Weights of a small transformer language model.
Size: 9 layers, 8.28M parameters.
Architecture: rotary positions, no biases in attention or MLP.
Each number is 128 + 32 x the weight over its row's rms, rounded and kept within 0 to 255. Layers, rows and columns count from 0. Numbers have three digits each. The size before them is the row's rms in percent of the matrix's.

# layer 6 MLP up, 704x256, rms 0.0528, rows 20-56, columns 0-127
097:104104177102118120096125151102119041147113167093199088122106146154164130122138159135141163177089121136099120120070119166088134121102153111071155084167127176121143126122108081114188128148073055139150148146145105159172161124113163100128148107120205124178107067127128127175128085131129134052161129137098100179155116103106184050159144166135117072119098099049108174101120109117137104127102
103:120131129056158148116127191142075145071130158169120118130094167119145086094119130102124106127092154179107121138120133114181159147121142133123173144118108154139103093135134198118149142062139172075122124180110091099153218191107143091095085140140189092124166152121101160090117072126164213118156086133108090169170134159097136125107153125162098081079162118160156112108132114131119163143172
099:147153123131159118104122110154052161085163094140093154173111138158159102159110106082127157093160143124118094125112114138150123048122148130121127103125161125171096144091142162069088158098083098114096086114126122105097110119142095121167130121099165125121118127100132141123099094169093164132077121148149118095154148139099117148127121136121145132135152177117130187144099134098101078171130
097:139049106112110157071147137172163090058089147103128113138114107163147144079143075056156126143140128130125043187106136132122101168136137135134171162114133185130129105162183154127165169141125090110132126142162127077149179113130142119173138128176158110185142231198088189120107132057132083132173120146111141117180092115132129099145159129159104120088155153094097154126120129097130134102146
104:209113114101167134119090130101117166104096146168123089131160150128150132141085117188128119062119108090147112133109176157086107117132169117094171207116106158157088103155049100190103068124150061125059158099091134113151137088157120168130079162105110140159113173127161093151071159093152088136153096094185204163124198153060140169060099112120119120137144149139110157079161124107103093132115
096:156141093176161130085109188168081147075102132118133165124069149130132137128153106130123083092076204148136094140112225165177080132128092111156093111125117163131107052080184167155167095125096144103131102135121134100179139089141144100157143129082133108169181136109144121117146103103127127133137112143097074111131091105131125078132107156147113129117114144153126134111133064078121119139086
094:152155151143074148105147157162185091131158125173156107111074172144112114154161141157185166140077120105128128138091124166097131142113091084114140123097126150154191075090160083163173101126122141115147144075083152139162140190192090084086164096104119171163116133113134119166132160127096085127080125112192082114184099129158115089173102120041127109151158179140134167125135135151150078110124
094:189142066094146109111130129086095117116131099142104113150172141189121098139104088137138139107096134162119172122051077125118143118083187131105113159171148144090112109089153207074102081115151073117121101091114098157172115084104107162113132115134171159094092092095116137100173088141119122134036134132102167175116128152157143130092087120185157143113136131125181089086208137155135088143118
101:108137129130097133069144121169120069109103132108052105073149108113135109148112110122086084213185129150064148148169162081019085130128143125133113100125092107127058179082127153199119121142135117185077140122132125100126120132157124149142082137149131121173129111156174066147111142090088142156159065157150224135154083148102142150085085076151100098124129121155101170100129136130128118133128
105:112060083156177179188096133073082096121111127089108095080164130078113121108085154163134142148125061139111139092147159153174109144138119177103143077116095137161071150074124103117055137153172127103122121148142128154116116114085120140112126141045121079150132153129117146186135120145125131137143121076109134094062103171175075134105129096126127160103117087137142138135129095117138137146100
100:182167135119138121162096132098128135142135111187114094159173158068094134184159181102177103168164090162103097135181172089164140092122070057122148131124108135142176148155104110190127144174141057107148055084096202096143095141152135122160134126056116122121148143145158110201155157072080163157058100181096168065104120126079140170101073114143105148148162147128112146074165151134123114163109
107:071173167135150123152174111131083119159123115103141184123133164119108155123081149178052129080137119147185099132151115135131107107199103126149112131132070097092086185091122095135110171119107206133110151126133174092171096154141137069145163166108128142187118125137112170147108089110095103113146130105151133087086126129125092059134143149144139141132197128142143132128058133157131129115163
099:100154125087153092143064123094174110141085168152116124087133114190075182176091104121109126127170143148132124140107125126184125144184118091171167110141126178121157167080115157100116136108083217151102168150170091141163113064121097177072090130132121103098111120138140164144152082142084083118080169105162091141130175154196055116133125108126134139130153115116146100145147146174135066114116
085:197103178140096169132137132122166172121128133146118172176034095145177160128124125081137134166156174101138109097105098179147122112112111152119125189100075086141152105199134099103063109149088105104134137112138155150071100132209116147140124107102116131137098142147173131110085145080115142136218083220101182102121110143141159157109146173154166144140139118119152154133164155135170115137144
109:120125097108159114155095056135119129178127125150093113144138135146189094137122096128126116164215010168161140156071133148082076124118138122161147149072138159156188085139144144177101112162120056143163138106134109158121165135106151137098129150151062140147092153137107100150137150129112092135156133111179169105127115102154104122124113169090113151175122179069139144155083147132095132100114
098:099063115103194135114125151162155093069136095082163190106113176126127080096097137209126135138124080092146152118084188182065124193127161101161121129165112135129112074065129139124184166128104122096148119110092118077164216092135143075118094148115154184183134153117098134111120047126150096089122127134178124146116082161108108085067123079166134172148182107147097111112139124147107053180077
099:072103063113084198146124158139167159138154127142178104103168180140127176116171120138118157162107146166122125110106084128138186119219105106121065120174106088120092130128183147174120082150115135158099139127063080111167155143145101141137120139107087137104131144107113062102117135127091147146158129091121167146130108161145125165112113103171171182074131110146110154160122157096109161178127
106:106095151102098160122067105164113192144100135146085106202068095106114122160072076143084109117163117118181156132129131049174147132171087081129098088135087163179157148143141121162123112154117116147143157156138175067139116161105108127131101137147094100119219130153138164039110126136164103094122136192065182109101100129113124190178112143139133097093136071173134115146117108100130086134143
104:168072081109156156139151150206111064096149170131097126124150093149160068127131146137166145088160120090135069150096125121177139158069148116164143136141132095166142104173108065121145133143115171155170130158085084108137118132115156100096110132088048197071142119162124140115117093142113078185124148183132139107089123103159139153187107088186099051120103149150099158126129120179129116070124
107:070069103148096173051140137153094122092115147093145144135116157155176116101075085080068125043140134117135149110043100084112122141118150156194142084192173145145076117110108192118156151077188132093176161111103135132165152083150172187140131148098147136100112098099118118200198096138133147123159106119081119112160099104133144108106184099151154121168122106195152087148178107169162129162134
086:124138118136145180128100143178096103103131095176054121119171095134120087107155096149128117140102128154122116141093170120162150091157159098134146129120147137135127143157186143156135135136086163117125111172116082076121140076164070157143187125221096083113126184130101163129109108130137153136160090099132056138131103075106070162093151057145114144115163163125179122164156123134125147187094
103:109130128173090128096086137119098132090125068140110081087189144068132117092157153150171119141169137126072107131073129183088096114104148135055125084177112141125114127164165125151091137099180106144187076124119085146188146158128119114175132178152083087115156091115132123123148107103129128098166111151112149120171124147121078150139196126106127103150096157105099088152112149115163180091146
098:094167166158191103134158101188101166169091111097130141123126124111104110123147163183076091117116142147111156159130119163143105136147100098190140125134095115111077172110139123108109160101108124110166132149094080110109158133128151145088122108109068116157115136110086094171105076063142136103151084122081101199174158097187076079131141149138081111163063115143118127217175111107195112126175
097:112108169157126096148133143139169172130120102111162137130144205117168113132090133165131094139156126125175128123179117159119132138101135107103190145126081184125146167080141128095061185106176162106114117193113129146131119082111090161128205107105105147112136111129126166147100159129140075161168081147154146110109151118183140135056097143144113150133154131098188170116135106139134098053127
097:099164126167157157099158093175111169164097141144135118186151072140096123174130145105091122145154115098113143167100171105114110141131168078109156191119146045095133150091123092104130189151152152174140183105138111113107084153110110175193090116126138105077203142116116165149122059193164128138195164085142111186143132161156104138128149124123080139157116091123085132105129141176128126121164
098:132114112127109116061105099132147050153128112135172164131150132121089152095116154099100167167125132079091136204221151144142092139064112135140132141141110128100136142103121102119122126144132152128183113185142174105157135091083200166106100132085126100098108080103147071134149098136142214078118110094206125133092128149079159093095122109156117140171205093125068179137116153116089151113139
102:110145173130120178096123136067126082111158063141053098101172151162122129100129098165121142144145080130125164159104119107099113085091161158078158138121105111104178141114156156160115102160142103128155107171082178129173135126158044043092110105187115108165165134108112138200103069142152133206074134137110159162138125169146108190084165167111151115119161157105151110167181077146129087102178
097:111192123082079161112131092118153141078129130101106144065113104101150128131167083089191102157185146112190128122071062118121104119155167098129115131146113112141146158082143110148188159103118111155219176125092120184108144073169155138110108131085135121145072125108127141167146137102109117144155098130153120099113109137132141139129174080146163189112160069109145109089112116130136089098222
099:138167168123189152135106126119098145109141089092132059094160038121115133163185128109109105152169132172137129149173103152156166176098125132129120146113057130115150110147187080162171110134094153135121142138087160053119130164152152105116119182200117134073184152135091179119114147118111159149141118096168128133188118104117154138123094167131085157107177159105080163131134136153069144157111
101:078145157144111154167133162165122068095155107109094118196160141131164128132125080165162148152143109129131162109091166103107130105194118157174154142120170129165081120123102152152096129095180131171167120149183104131121133119100113158127163122165177129094130170091134138079127158094187174115143099111118106102103107120135029135177102117123187138107223162126080131156148163078124172105144
091:103124160112133149118100171079079057169181096088094094095119112077096153141110164169109108124168143133134121152153158143101128141068140138135158100151145203156121156062112133133125137055142158154066144124161157077119082166069173104161090119093106097129152068064142111097142097146059088164109113099178101094171123143171091144052189128168143137108163087102126134097136100098106188144104
105:177174139148158103113115134146177126165117129151096117116126162137128138115093149150076125131140122151090136091118099161127101139106123096100106115122136120107120148115107157100128178116178102102176098137129086123158086145154123174100109165155053126131151086098089118098179148083177113125147140136122237114073110102161121193170122097160122153166092148121175163117135135122126089132145
101:134160118132088156091118106137111093083118112111088074131127164136140075079162067133095127139148178114167167123120121111132110116121193046111153088152152118147159128119105088133128075211126156124148183193079104171101124117134158118165132124117138150134127111139106181160102134084125087211172110091142141101048201112097098089109128180139108184121055126143132123155160127075208115167156
095:121099180116124100121102099127175096164105166129134075127132108117133080122131163145116112107114158181135144165134160107131110145159138191210137124110111130129151165133152127195143116137137118119136100105166125137136122147137137184124126085111119094180132123148178089157117184075154189141099149136130140027158068120145182104119104151159165086166085118089122070076182076092123184070102
101:205101126143082182143135125186161101121108118152121181124150181166108166094150135113146115080132085115146116120087091052097100150136103130209126167126175149138076130090171113113106198157160150138108191097128110172132179134132206196105141164111170129126083094138093132091100178132158124120152066138122101092057085122073144101122153078131119127088060098165106166148120121121163135114078
095:076048063128084158109141107111148154095168114149156141146158159140128147149153133189146115141199143132130121198155147101079163128096117139162036146140141069086145150166100125140167168180122100109112180135158179106092139100134185179084133115145148141106138114125150195143123129114111224202118102165108147092091102107172111110159113106114167167135109048177129156129083136105085147136084
104:167127202137215130169120110133137134072131171135143142148129110141103124121161113187123129084152136171080140151087114119123161125169070112103164093151047085137110118117120117152126127154141154143168186142068096158093158102163157147100103151182127142107159155115129200076138126092164185135175135119127153134167118139130150137074150092120107144093066167159096175173125178069138145115145
# layer 6 MLP down (transposed), 704x256, rms 0.0528, rows 20-55, columns 0-127
099:117098118104136127139113103142088136166094085171103159139154126142123121113124131100107098097170156198093113125136083077135139104113072146142132164138086096136125120089127084144152156094120104096140126108094142112179176124112126103140042149117164109081174115142130173124177118142168105118099142151072149078112096112118143227150111124124127108143142139155104140171124164175081137103115
101:087091092168080137076137104159187122149166117129144116141118092145123103111179108154173116125169126210137094038166116176107118137142090176102145103113137121111125127119161100185136104108129092077176086086103090124156101130138151181155105064101132103170128140137103158149154174115068159172107117155128124118116097048114109192204153100155164073155164145136156166166118125086126206106075
102:096108184064126160112151088133186116162095159119167142096148112119125115137113113131165159129183101104119123154135140105158105162157111057141138134116091086059145111042085158090194118143150132145115158142092132164060086099079108118141101115152136085165157140093078200187179090131126135134106099151170163082153099169123150089167163125126125106149122148078085161132140141105112119157114
097:089183161130117126144134099117145109148146140150082169113148130122104203122162096091160097128116113172114123119129146126173134152104127096186155115135121099125175130128139081154108157119078087179062128162076133127156104134162158109158059141075172092080134118155114174079169142079120154080179159101194150157086141134128214172125130144118083118170150101161087080128121056146150132114102
101:203115122096144162162155113111097149111000117113117116140145146096207109087112172123166129120157099137145146138130082124135120091105161162102153162064146116147158074155138128071181129123112117131161141094124165104088141179091179047155175138132132143120168060086079125160177087118109080077132133135120145118181075141152147127156135148147085121146102114178167140144109107155078108115059
096:094079086143077137164185149088112142113170136110177159117098093157132166151151142136124163170168100123173175108130151171110154148182127113072129137097150087101116062168126136130167126137169073108095121139103108094089153150091089131151112120100128140121075145109082099056121165109113144159125167132111184160174139076100105186117199130153113122154150153147139145119120116149131113102171
091:128118165178170105128187100185110138138141110094113120074087141115173151143187156089076111134120108108112115057157136120141172127141147186143143118091185145141099123150125090097109136181146092126123136145118094063125106089095130139105146180101139111095141111125181097168076167100089160169130105112103087077125150093110199117149106142132119152162142168136148092113135157108097096161154
090:127188137123067106104131120123171102161225171148113182094141150115173155095108097146099091068133110103145131143151153137107120116107053083153140136127098070155107144108117145100154145138133166146157158097126126157200134105145155075139073119173192146136164147121134107105164133153179137143137073119098126128184191098146105148176140166105151149193090150158115107147058131151103085137192
104:097138158120074142143149162105154151096142135126126127138105091091153120122119146165140163121103134159142105074149142112077070166159132072163113113106138115077112112146127155158093100135150091131093176081116131129144155109100088121167144112089103101098062195138118127173088115206079129158209141086177126117168070142081124162192102138188091124118144116203153191134066158127119169154113
103:140184201069135137166114194078142068147143170161030167117101112142147152161103142086170089114153100085103103103171132188182142123132140088094107127104131146128165126131113143113135143145152129126046139139153174155149107156107138136076133166086097099097139136068123104179113120059122208156142152146096145080145117096171062156160098063078143123176155081143110128092069064115147126062170
099:175148098190181135146126160154129118115172134137097100168132092147051121128157120103196053171152132173095144167108125102120124134116109143190139161089085202155142167161082125109108123109089105128105062119088166150107104100073116149142124134124097070144133047144137098149118109087090078102135117126123133134148083183118141166140108134074149070088160088160130103124105096151130118147090
104:136106144099118107145193174110144106102088123156160083146123096105116054139192107079149177177124147115174093107129146043169114156140191120158111128122133045127125131143105173154124152142119146089158179143137114121126211131114091171196103118105146147105133162152137092119087105123055107096077185159084165163151130136109171105147144144135165108177100119103150164169125136103122135151147
103:135155167138098157119138079111048139119179123142138134173154129109153165161147149173172160140137117113069136143190136132092116107105124100130185112163149136109178098130060110184118120096118088117178127118169127173102171100052071123119113097171178120104080080146147095155123093135065093179157143130101208119119150133125076217153177126082116134138147160155133145066130129136086105093118
088:142140138158129087124125122101148118196108172150113174115119108135147118150082082114090111104101084136142107102200129154113079082107144166078091141097136174117148073101170134072117128161176128136126139097130141161194073095144184163161102146123122169115108074049137078079208071106100110154147102166136132062137104144124129163103065145109094126117107190135139141134104173116158091141148
103:148196106096144141138058097082085142153155127146085144139172110139130116115164166099114097177112070151140165162107118131075128105143136141155147135084132112172181131139178133153101088166136056127124128139100090126164082152107129118145066178147071151185057115155094154119123148140066119187142140151155189076155128088144117166141159113133165104198139135147135170104088135145110108092112
100:126073071092117083156142142170119200154150144117146141177119089161174166123126146141121165106096098110115179136135176096099114107102131145164104157074128098126143133142125174109119117088118131097092127055079099134158091130151111106159025112185206116118196143141135112089119165110179133107111122139049103109097123088194139087175165076106129118156092135156080159107077187121115147139127
100:118137104115124104155145105023107143157163153059135107181154119142156163092141114146064128137136176119120083168139160143099136124094148095078120078149135165091131096084096142060157084137104190124084066115118067135080131178116078081145133154129157147148058093140086108143096115119101113166131120097118086089180107141115149121112166103164133140142119084060108097131113149089125112131174
108:150136160098109092139158133174144109112076079159114158169174112110172132050209108152117071135121121117081150086178043124110138128123128167151143149133128106097113040147095087166104149155098116077108082136115074144174150149142091179095151091151103114140082120144160177070117099109120047109095132145165106126092151144136169123093138092126112110104139084156135053072205148093129083142097
102:109142116103098159108137149119075084099154182152125118119131128117099179129103156124123144118193159108077071132139140159164151141122150111155117142165203145158154066153087143117113139113101105100189105124122065120195090148113089225134128160147059130188110116147114092117079133098124098115089103142114055137123128112105167154100151092083121105167108094108117062079192070085084137054098
106:144154109162062096132129139107094213133072158171123146136106111088077152142096088099133109128145131121139145141099063118076087157070157112162129116109062135129129073143075135072169147102128091128135101187171142077082118165152140170081113158089117067086145130160116155041097100112140075107082146122111111124170099052134116137120110131086120109115136162115124149136080127121156071128181
088:108093132160136108139107101136151141149165165085137130110077142104058154109115117121130058129131130060163128131136095140138125155124126160099152113123144101131131090137084064131125147152163171181043063121122141130065115153111183110163136144150191146149124053058115190143199162106164119098141131172180100153139158162132133153159125159126167082177119050127143101099150126097128125070155
103:200159134094115155104127072129128122116045087119153130152140048103140120037103186185082145139099100115143084121094128077161100144147132153165128104090133041176147159095132113090184132198135106159130122110142111155145120172120101118135139118144149164155150157131100199114118088105098077128137129120139082163175141162110156099215094134134129142146133115108149101091164124081099096162130
100:115059098180129125145096114130145151136137111136115183096128079153111101098039078143151112162139061140177151079180103106076122133163060103088153147136118181139081041090138104093132123141144173121119085169194097124201133176121142139147107125133064162113144177121136136111116144100069093127112105153130138062048145177114186135139183124137137153123179147163086153155147109145157133119132
099:149105146077172112023093116137147135143108132151099132106094122155145122141157135148119198159086128136148134064093166119138149169086101166132110197124114156108128172152138148084062166109150151114106172156128168093153129096110168142139070141152127088078129124081122109135175118184146082121136119134106078121133108167158132189171104112130095129138172132133114104110034144086145167195110
102:124056149129161117124076123143187102104136123114090154137132133066130035142140180124198104178107108131117135143110118112140090170160107080174154122085150143105101141065130147122103138143148090091100033137136145136113123136123202113140140098169079200159113112142080108156127104065129138108102139159115108151096173147130114137076168171100065061124118175133137147111141126131145053104092
099:146121137200137090116127160096150138127065101090125151147137128099086135124112154132139133114130095141131052103113115093160145160121133180142158108121142087102122088130104184058158105137074143082119092173177150072108118141179066108123142109102120156153101153181157145141189139135122155102145141128085173114102144134110111156080098147089116177124110170169172082109101172050129158056133
103:109134058135129152097152159109078086128120084079099119117148133119160114189126122124094183144170052102137141152127153123142152159106151177170110155104116100116132101203149068117160131081137128120106197108116130103229163086037125096120154110187100099124122089160108108131184114114131079165143140132182150116145179143177125057108134134114141091110150121141130059064100118147120144116096
101:171124148125114147153147125099097170113176089084036074151111123148131091153140193157112156161075170105106135151165131077138134120128124048140209138082077172142168082120093072144075137109141150100111144142164118146049155139122116086149106080092132168133077077168128140135093104078151151150144161159165107190132135163096089107103142146153103120140085140137168117148138127170090111100062
100:159097154165176158089105143120127085093138117144142127097139168143109137119125135110095138154095127089153118106093124141151098124106175134072139183068157141165101171131122142140123107155151166152132116115155167103179082151136111131142126088125133143146122058165175140208176072142170115060107101131104122106116124125073142170155176131133167155095189131150141142145127097104132125123120
100:153122123094135134104100095114128203182114176077098152134116093104146154124067146149166076090096133044152110144103126115101118167092187093093120097158106113132126115078125087089146139148077118160142115178152156182139135117152076144183116096167155171168181141158103179130166103127154170157071169162128139131128190175136123148187081121152119169143154110181127140094106122100118096208091
090:126118105189120126145144064183152167077100145116144139167143131137101110110112192101106199154161140174106081118107108178168104155171099128155224116088142155121113189150169118167151102194094120129116131141131099112155142127121109087056144147107071151140104189180143143155125161119104135156101129115153144159208065157128126106132165137124095137094129112112081085128151083139106061078126
107:135071155165069150171156136206096159162214135117067121185130117088073129131130166136111082138147183125118136113147117109138123093129132132211117121134117131064096110124089150194056109141089080146159129183146106138187132145170102127012106103129075091116116142124107147089088101086144086117115052124115157118154106126196118157141108152076147099145127096128165172103129119069156145150146
102:155143079088125171169116151079121115146125167083098128209161102127146080185159153115206110104140154172133187124122117151155136149099117097123162127095136183191136133129144103122132058152146105129075150124103123168140159107121156111169132170154119152130165139147054158100174132119162055095123093124131145072102171091104125060127091084164161143119099110132072151148122137136131097140118
099:107106143112119126183166171136178131115179121147092102131152171131124142128123150120112128069160097098117177115172127169084112098151128115077134088198129192136155124103151133121183173139144109125062144117071158127150147140127156127112165130089166213156127102163115169128091104088075131083165101064146116151151146075071142114106163143114102117076084135087182112159172062152154175120131
099:130059132137154122160089109050151134163133062114089121145071210148094139117142150101123157108131114211113128153131181093123107100139128116102120101122101136089130087151166124190130127131113159102121092145175160100151133098180121141194136083102143099122135082109199133126127185087136129129175118148118129138106184086118136118102109122161100108113130077123142144093166080117108177148141
095:133120103082150082113134118161136099087119082099097142163120094150114138146098154142172140138113153159072143118054151130108133155110120143121136116083150154153117199139129112152137114130165101177143104152106134104168173149100097064157135201146122166157113112140115106127026099119133103079185170110139093180171117095153174162118069130174125090108181130137070132122166113114139126078119
# layer 6 MLP gate, 704x256, rms 0.0528, rows 21-56, columns 0-127
106:058126158147152086080094140044107118189138108076143095172168213170146152149136115142109139106184140145120131120175134091170180129096130099067096099127107154113128166130092120133104173170135154098125164099123181180159159114171089139124113096154154172125149173182216166142092087118109139191140166134140095181127106114150090137089197113096093129184094137078103128118105185155104128108203
092:105132097124133145143150132139108150146113137072115160095213118119129104200102103133139126164150107119126161053146128141096154119128108065127086084113110138109139095112124161120127077101110085137108144094085109108104148107162120118065084150159118120089101079100124078108154116148091047173102106079138134163105101070115171083137115114139117163140174078163163078146140088124124177097129
101:117116143102138065073118065082081152133096147118155041139113110131129108127171111140119111115111118047145138141066113126109150136103124080089163110118199181110123126168139154084112091159150107123144129143148150119196120116117128066098151136141136143172093190158172098152125152057150078138121160160089130145143125144136179129122130109147127073107098124100127122128156122135077124087137
102:147170163106172147118103157114120096151094152156080153133107149121094123079118091157162144141141120111198124176129172126092142103158110123128157125124126153159154148197069086101112129143145127130143142171100133143135119158157170096168161149118112122228105100135107118207130162158035152120155106118105172077116088129087149131167129173137110142157118108154123210162144125155151073134105
095:125093094110072142126131130093113109086136164128086128106156086077109153167166115113137169128118161090117141174116106195119154097100128114125173142147139118150132158106187207106110074137172127110157085147123116152162114096139148139137101093183110101174122119171118147123148154134185147133139155095079110130200125129146046117115172119122106078126133084061118079124130138084106162147123
086:152119110080169079119104172128152158136146132120101066132115139131139103163133172087144121142129154156135107102135068190161151100097153122163138154146114145148149126000069103112156119132028119086116154156153135083073106142080164101126104231104118109139130139157111098120093132184085131162163111101139105160139094121145177152130148139097101091115164159120073144174141137162173143082135
086:101110172143078082128102125139101159141151087143127199170130113114166172125077120103095145172171100129134161084171144138138219152127128131096154093113144127137129140130160096145064111143148141181094163127112134061092121134177110096104140156089100147134106061128161109145086104150056119105093156140112185110069096116127201159091150114147127180147118087148075170075108152093073090124139
103:135113099104134141176164101110130101125157149188141130120135132171100107135096149135173117155041152201164069153090164135063091120150126167147090127111155153145127128151128096176196058158148110097133093177080138139120197117143142095110118168097142133170075172159171147155068122095173159164137141084101125150170079101108128085157093156089114103152140113158133192105091100077127158156129
111:168175150161104129118117124098108040153150118211026125098112151164141099121087127082153157145144161202142113092177133119122086176119083164061120158092110131180186164088115081150146101131142181150145176107119124093101151161164116103093122125096101176098130177128157121095159169136055123152086090103113109122124080103082148105089129108169108173122141154077108165158116187124144154160174
105:173145145190065114167128075127085118131114187160133115177123082112135086171153109129098116102112124138156111128145084169095121114135145107068143110119159168167120137125131167082111124098099166135109080169077068116146124112100162149161133132065136112139092135169172101140119122155141038111138124117127106127132120148059057172150150143162092126170101187179159079159144117071140109164114
106:130087121146118157164118092141143134208169163097169094114119166110169173164103116116112089117096148087123146154140157082115131071131127105147095133103090121146133171122159162164088142167146077159109121122098143107185087070108164117141050143143073079167155142150133081124100114159165128145112155053135130162125147133171093141151124121140129155128110122070127157079151135102096094210140
105:142096132166109148154143095151063180123103108133138147174119156195157145125144098145138092138144170155158165144135106096148118123177140106104102129165111144130146093128176186109199167135132113138100085073054059083212126173091086154118160136175099161140111134131149185096136114192103129164109066075150143138122094123149157118206125179136116147099155196155152112141138111144064140085140
087:106115109094203102081100128154128078101084118132132130122186173150039133146134125164134102114127134129110157123056073131123134180115132106180146115193146171117153077106048123130112149132127189140155115186143157182173134149040159144077075208102167145122134093158090061155092080188147134091152168131150107092099153165162145182142166145122098165155112083130132104155158142123080069126160
075:112159075130118213098085096136098124166099125125127130145199124154099072131150091082156075167090126173133136112146127144109169144139168093107087113130111049166129142077145089109141090181105156124063138124090091148186083158083101076136083135208107129175128146141130181175156175186072127196138146124096102146137133094169073140107124137085157085144137112101186119116119180120137076160148
098:168186177161161154161131137078105102108119148168114077142137191108125099127128126134124085187121132150155116136135091153192129147125142144084051150119113168137108174089200136144093097118084108080145127156123095204162193106144122148082131099072108164185090133120081165171156132097082080086106142087193057137158134100055127117095078073109126156075156095128133117175168145139177140222122
097:142088169109148065110166025146149147144130156156114158185156129135103092095183121103122181087125108138167134134119161117184089131067077110123106130077172113090151132106118161115106139117096100095136125115141140111121120104160156100124127169121168182108083094107120119124119095171193119121173120100158130122129148172151086104101050102142160137098132130119113109121129128065104165161141
115:191127113153088102093089046107135137147123151150099165128147144089108113143137121104079171119120102111075139126070127154132109140091106072151148169033126110145141131176072093124118135145097155151094147120141111116121159162108127073122121126125116140115095155153083135150149134086094142153152122118104096188102191106134147182086167143084136159147170180119126161114117124164116099175160
102:110088116100128094181107134129171174160186136074084160077158103147115074120115132168163164134101071104114150123090102118159167102135126202161135062105136090135153131144132123112097124114089125127137148170150118143100110080106142078110162090134071185164103107152102124090140098128103085128118179132112149162112203114136130136124106189128175079176115149097175134131088124204137074131109
108:088110133111123141086105131134194079156134090054144143135161118197098126117098104140149103104144116082122116132174118119186118114134103094137118144118140149113129210115118071197106092164116125146097116153156110149171118123074095093157115176168149126172080152149160031161129095087120135167157090171091108148122144100153122108104147164139120154144131068161200142083134102118104144097057
090:116106110100090166169110119151134131115082131165102090105082144129175126122153120109103164129089130193078081170162066173105124164147069161081148119144099096163101107102141158158156110152106117192117097092112081131118109161127159126122182113095135109091139146172125197094067117113161120161115098145151105098130151168176114080200171087132187085086121179136098095157118136106120140110156
111:156081116104127161107041117057165173172143183102101147103169127119096135136166147103173120157136112148163156113145141082150120085068141075112150115042177132150144139128120172146114112113165098126136140116115164160093127112152174145129120205148111147142051151172085187137137176120037118133145121177156144177099144153118116150110120124096134135148087109116148210114136135158151092134144
102:158126157146134119078110120058173071107124136088161180095154135111175166161157142095162160115110091134069170090123123180120096053122117138084186142110185165154165161120091121090116098175141144103143150102124114159121096098159097110114140079075110127126090148096097114135080053123124200086124176155147141162130147145091107205095128082064093105139130146077131157111135131123138096169097
102:174190174169069116183146117111122127098118157145160110117093194097097156113133060126113079116148124130135091059168136120112068170129109100108114082128150117095093118180111059109161101101095128159114108117103135120141086173167096087131139114109161119139051130151187141099125140052088127119108150194152144116166188096126091103156137130162146121120088089121156083067157081147131074152134
108:122103168058119105181183073118111134136103107074138102153143154104131111179150153101163124148112078154149160058219126143131113101123109186129107116126115203141090144137104131072143131138133130152123128111099127164163124068136194109111166183074193095106069154146110153159095153152116138102139096172189112156119092158137094150164136140127138100095142188136126141130114112184169078159169
099:134160089067136111136151093090141114134133137113089141087125116156106147119181146126124184180096108173047217093078112197107154149121149086151147156107126178152159103127048146119089137184168123136162205132154143104128126165097179161085160162116154132090150140114118149127172068119134128163182134146124074130167120092176179158154126089136150133119131093088160158154142138128117116165088
104:126156177159101144118097107135120136157129088166122138108116120123149159136175088097152039095072119118140128146151099166132131188185118060119052118123163053049052104136086128110110133110099140132092098132121109177206149166165183095164137137151138159090072109156152126146114123073127080144163161139176106129096173045138131116180165151150158152150116108140181085114077141135116113129102
099:149153124112158201196130112159078139118143131161086150153139192148135054206111114116134175149113115176197141117136149125078093154187128153112132102115127111165098116129139157082130107112114169116105131180082191108184155201112140099094146169133183140115173088159115129119171097072090139131147094112151169107109161119149155121155109159107109161084137134183129169183108112105153150124135
099:088076104170163130098127139170122130124102135176070206135103093149162136110102121094113105116115134110143128092136129153158149104053122121083108094157142157075115106060173158064141158141092186154125079166102149100166065104138098142077166150099136145079097108139167115097132118146102151186132123048059087157089103155141115153134118085139201133119183103136155140161126134120155138113169
096:162069092126149100159115121104107084108152175148209098132098111199108162148112163129089147167106104113076109114138083127174135110102136166110142137104121172119131068108119099138146120099153114080164112140124132125137159114160137103148089123161157112123016207129201142146095183141098144077138113110115115136155137124095130140165147101109084101159166157056139094124134113174145168134132
090:118093153132127151136149137166112109153148104156091127133082111113104119110162131149183150111166150138125077103144149123129128159107087102182131152101133126173132102163102142143124120133139181075127103115097155105141138160145138115116164129115083080131046127123142113138126121116102138152137112065130093063128118144184098108103118111109152067149129143150136139151108112133101050149119
106:126109114165084184213193131114149122128148128118098108130147103109089131126127139176099062141156098176103136156103122186103132135139141132184133084178181130163108088105133133196096143069104088170113113165100164128145166094095173085114143090131102124168131168138093106134112149060129077129081075096146153228141117135119095134134110138160136140156190126115225108186110086129155168077101
098:162150105086158120141063109127067108174157143147101120139140110169157092147111114103149159081116050150176162108102137152150125154139145138168134146125150142219212220108131117167112089141126079157164120150121116100102152150108171083180116169144106180129129175140156097146158184130102086033079096125130106153168082083087105201124123155140131100137127142169146156138100139165114070164147
099:168125110153129139077058080112118100167149072210175059156107114208181141138067138133146158182142148113089113119152107146157096093173142136108108115110177089100192108130106117136192117175131170149094183112189153103107042153182143139087065161120097118111142152142123189122117123148143083129148162137139130115102152116119103128101159112175178112121182128155122129118163147109129126184112
100:147210128121066190152191134093097097116108146157140184082132157148164122128173106114073123156139067121123157108145151189086095206173103118143208134162164122193134141082139124164087184093143143117147072168095065154131141155141100106114120210179095073143102139173144097170116122146088119094130114058101117115139134099117099136137107100104083160127141146128110158185160160111142088145151
091:117098153080152185112100122151075150068118148181116132065120149094103088127091116147108128095149149103093131100128148137122152120154120036085067107081167098140102116117120162179166100148139139096137159146119106145050144120134138145129097123105115086081163143077173097117098107114137148164153118168133110149170093123145148100146122118150117128059185108117050138119124186130156155112097
111:079117116121118171126078142173160103129130174166126101087185051199121120184170148082134159107135079180127137124105133096101192140116149135117106151153154124207144092106126131128191096128094107235122132111105171150158170159135091140185101150168132141128106138123040106154093115092095103116131118084090122144110140131106158140119170157121134113119112152146124121141083152167163137177117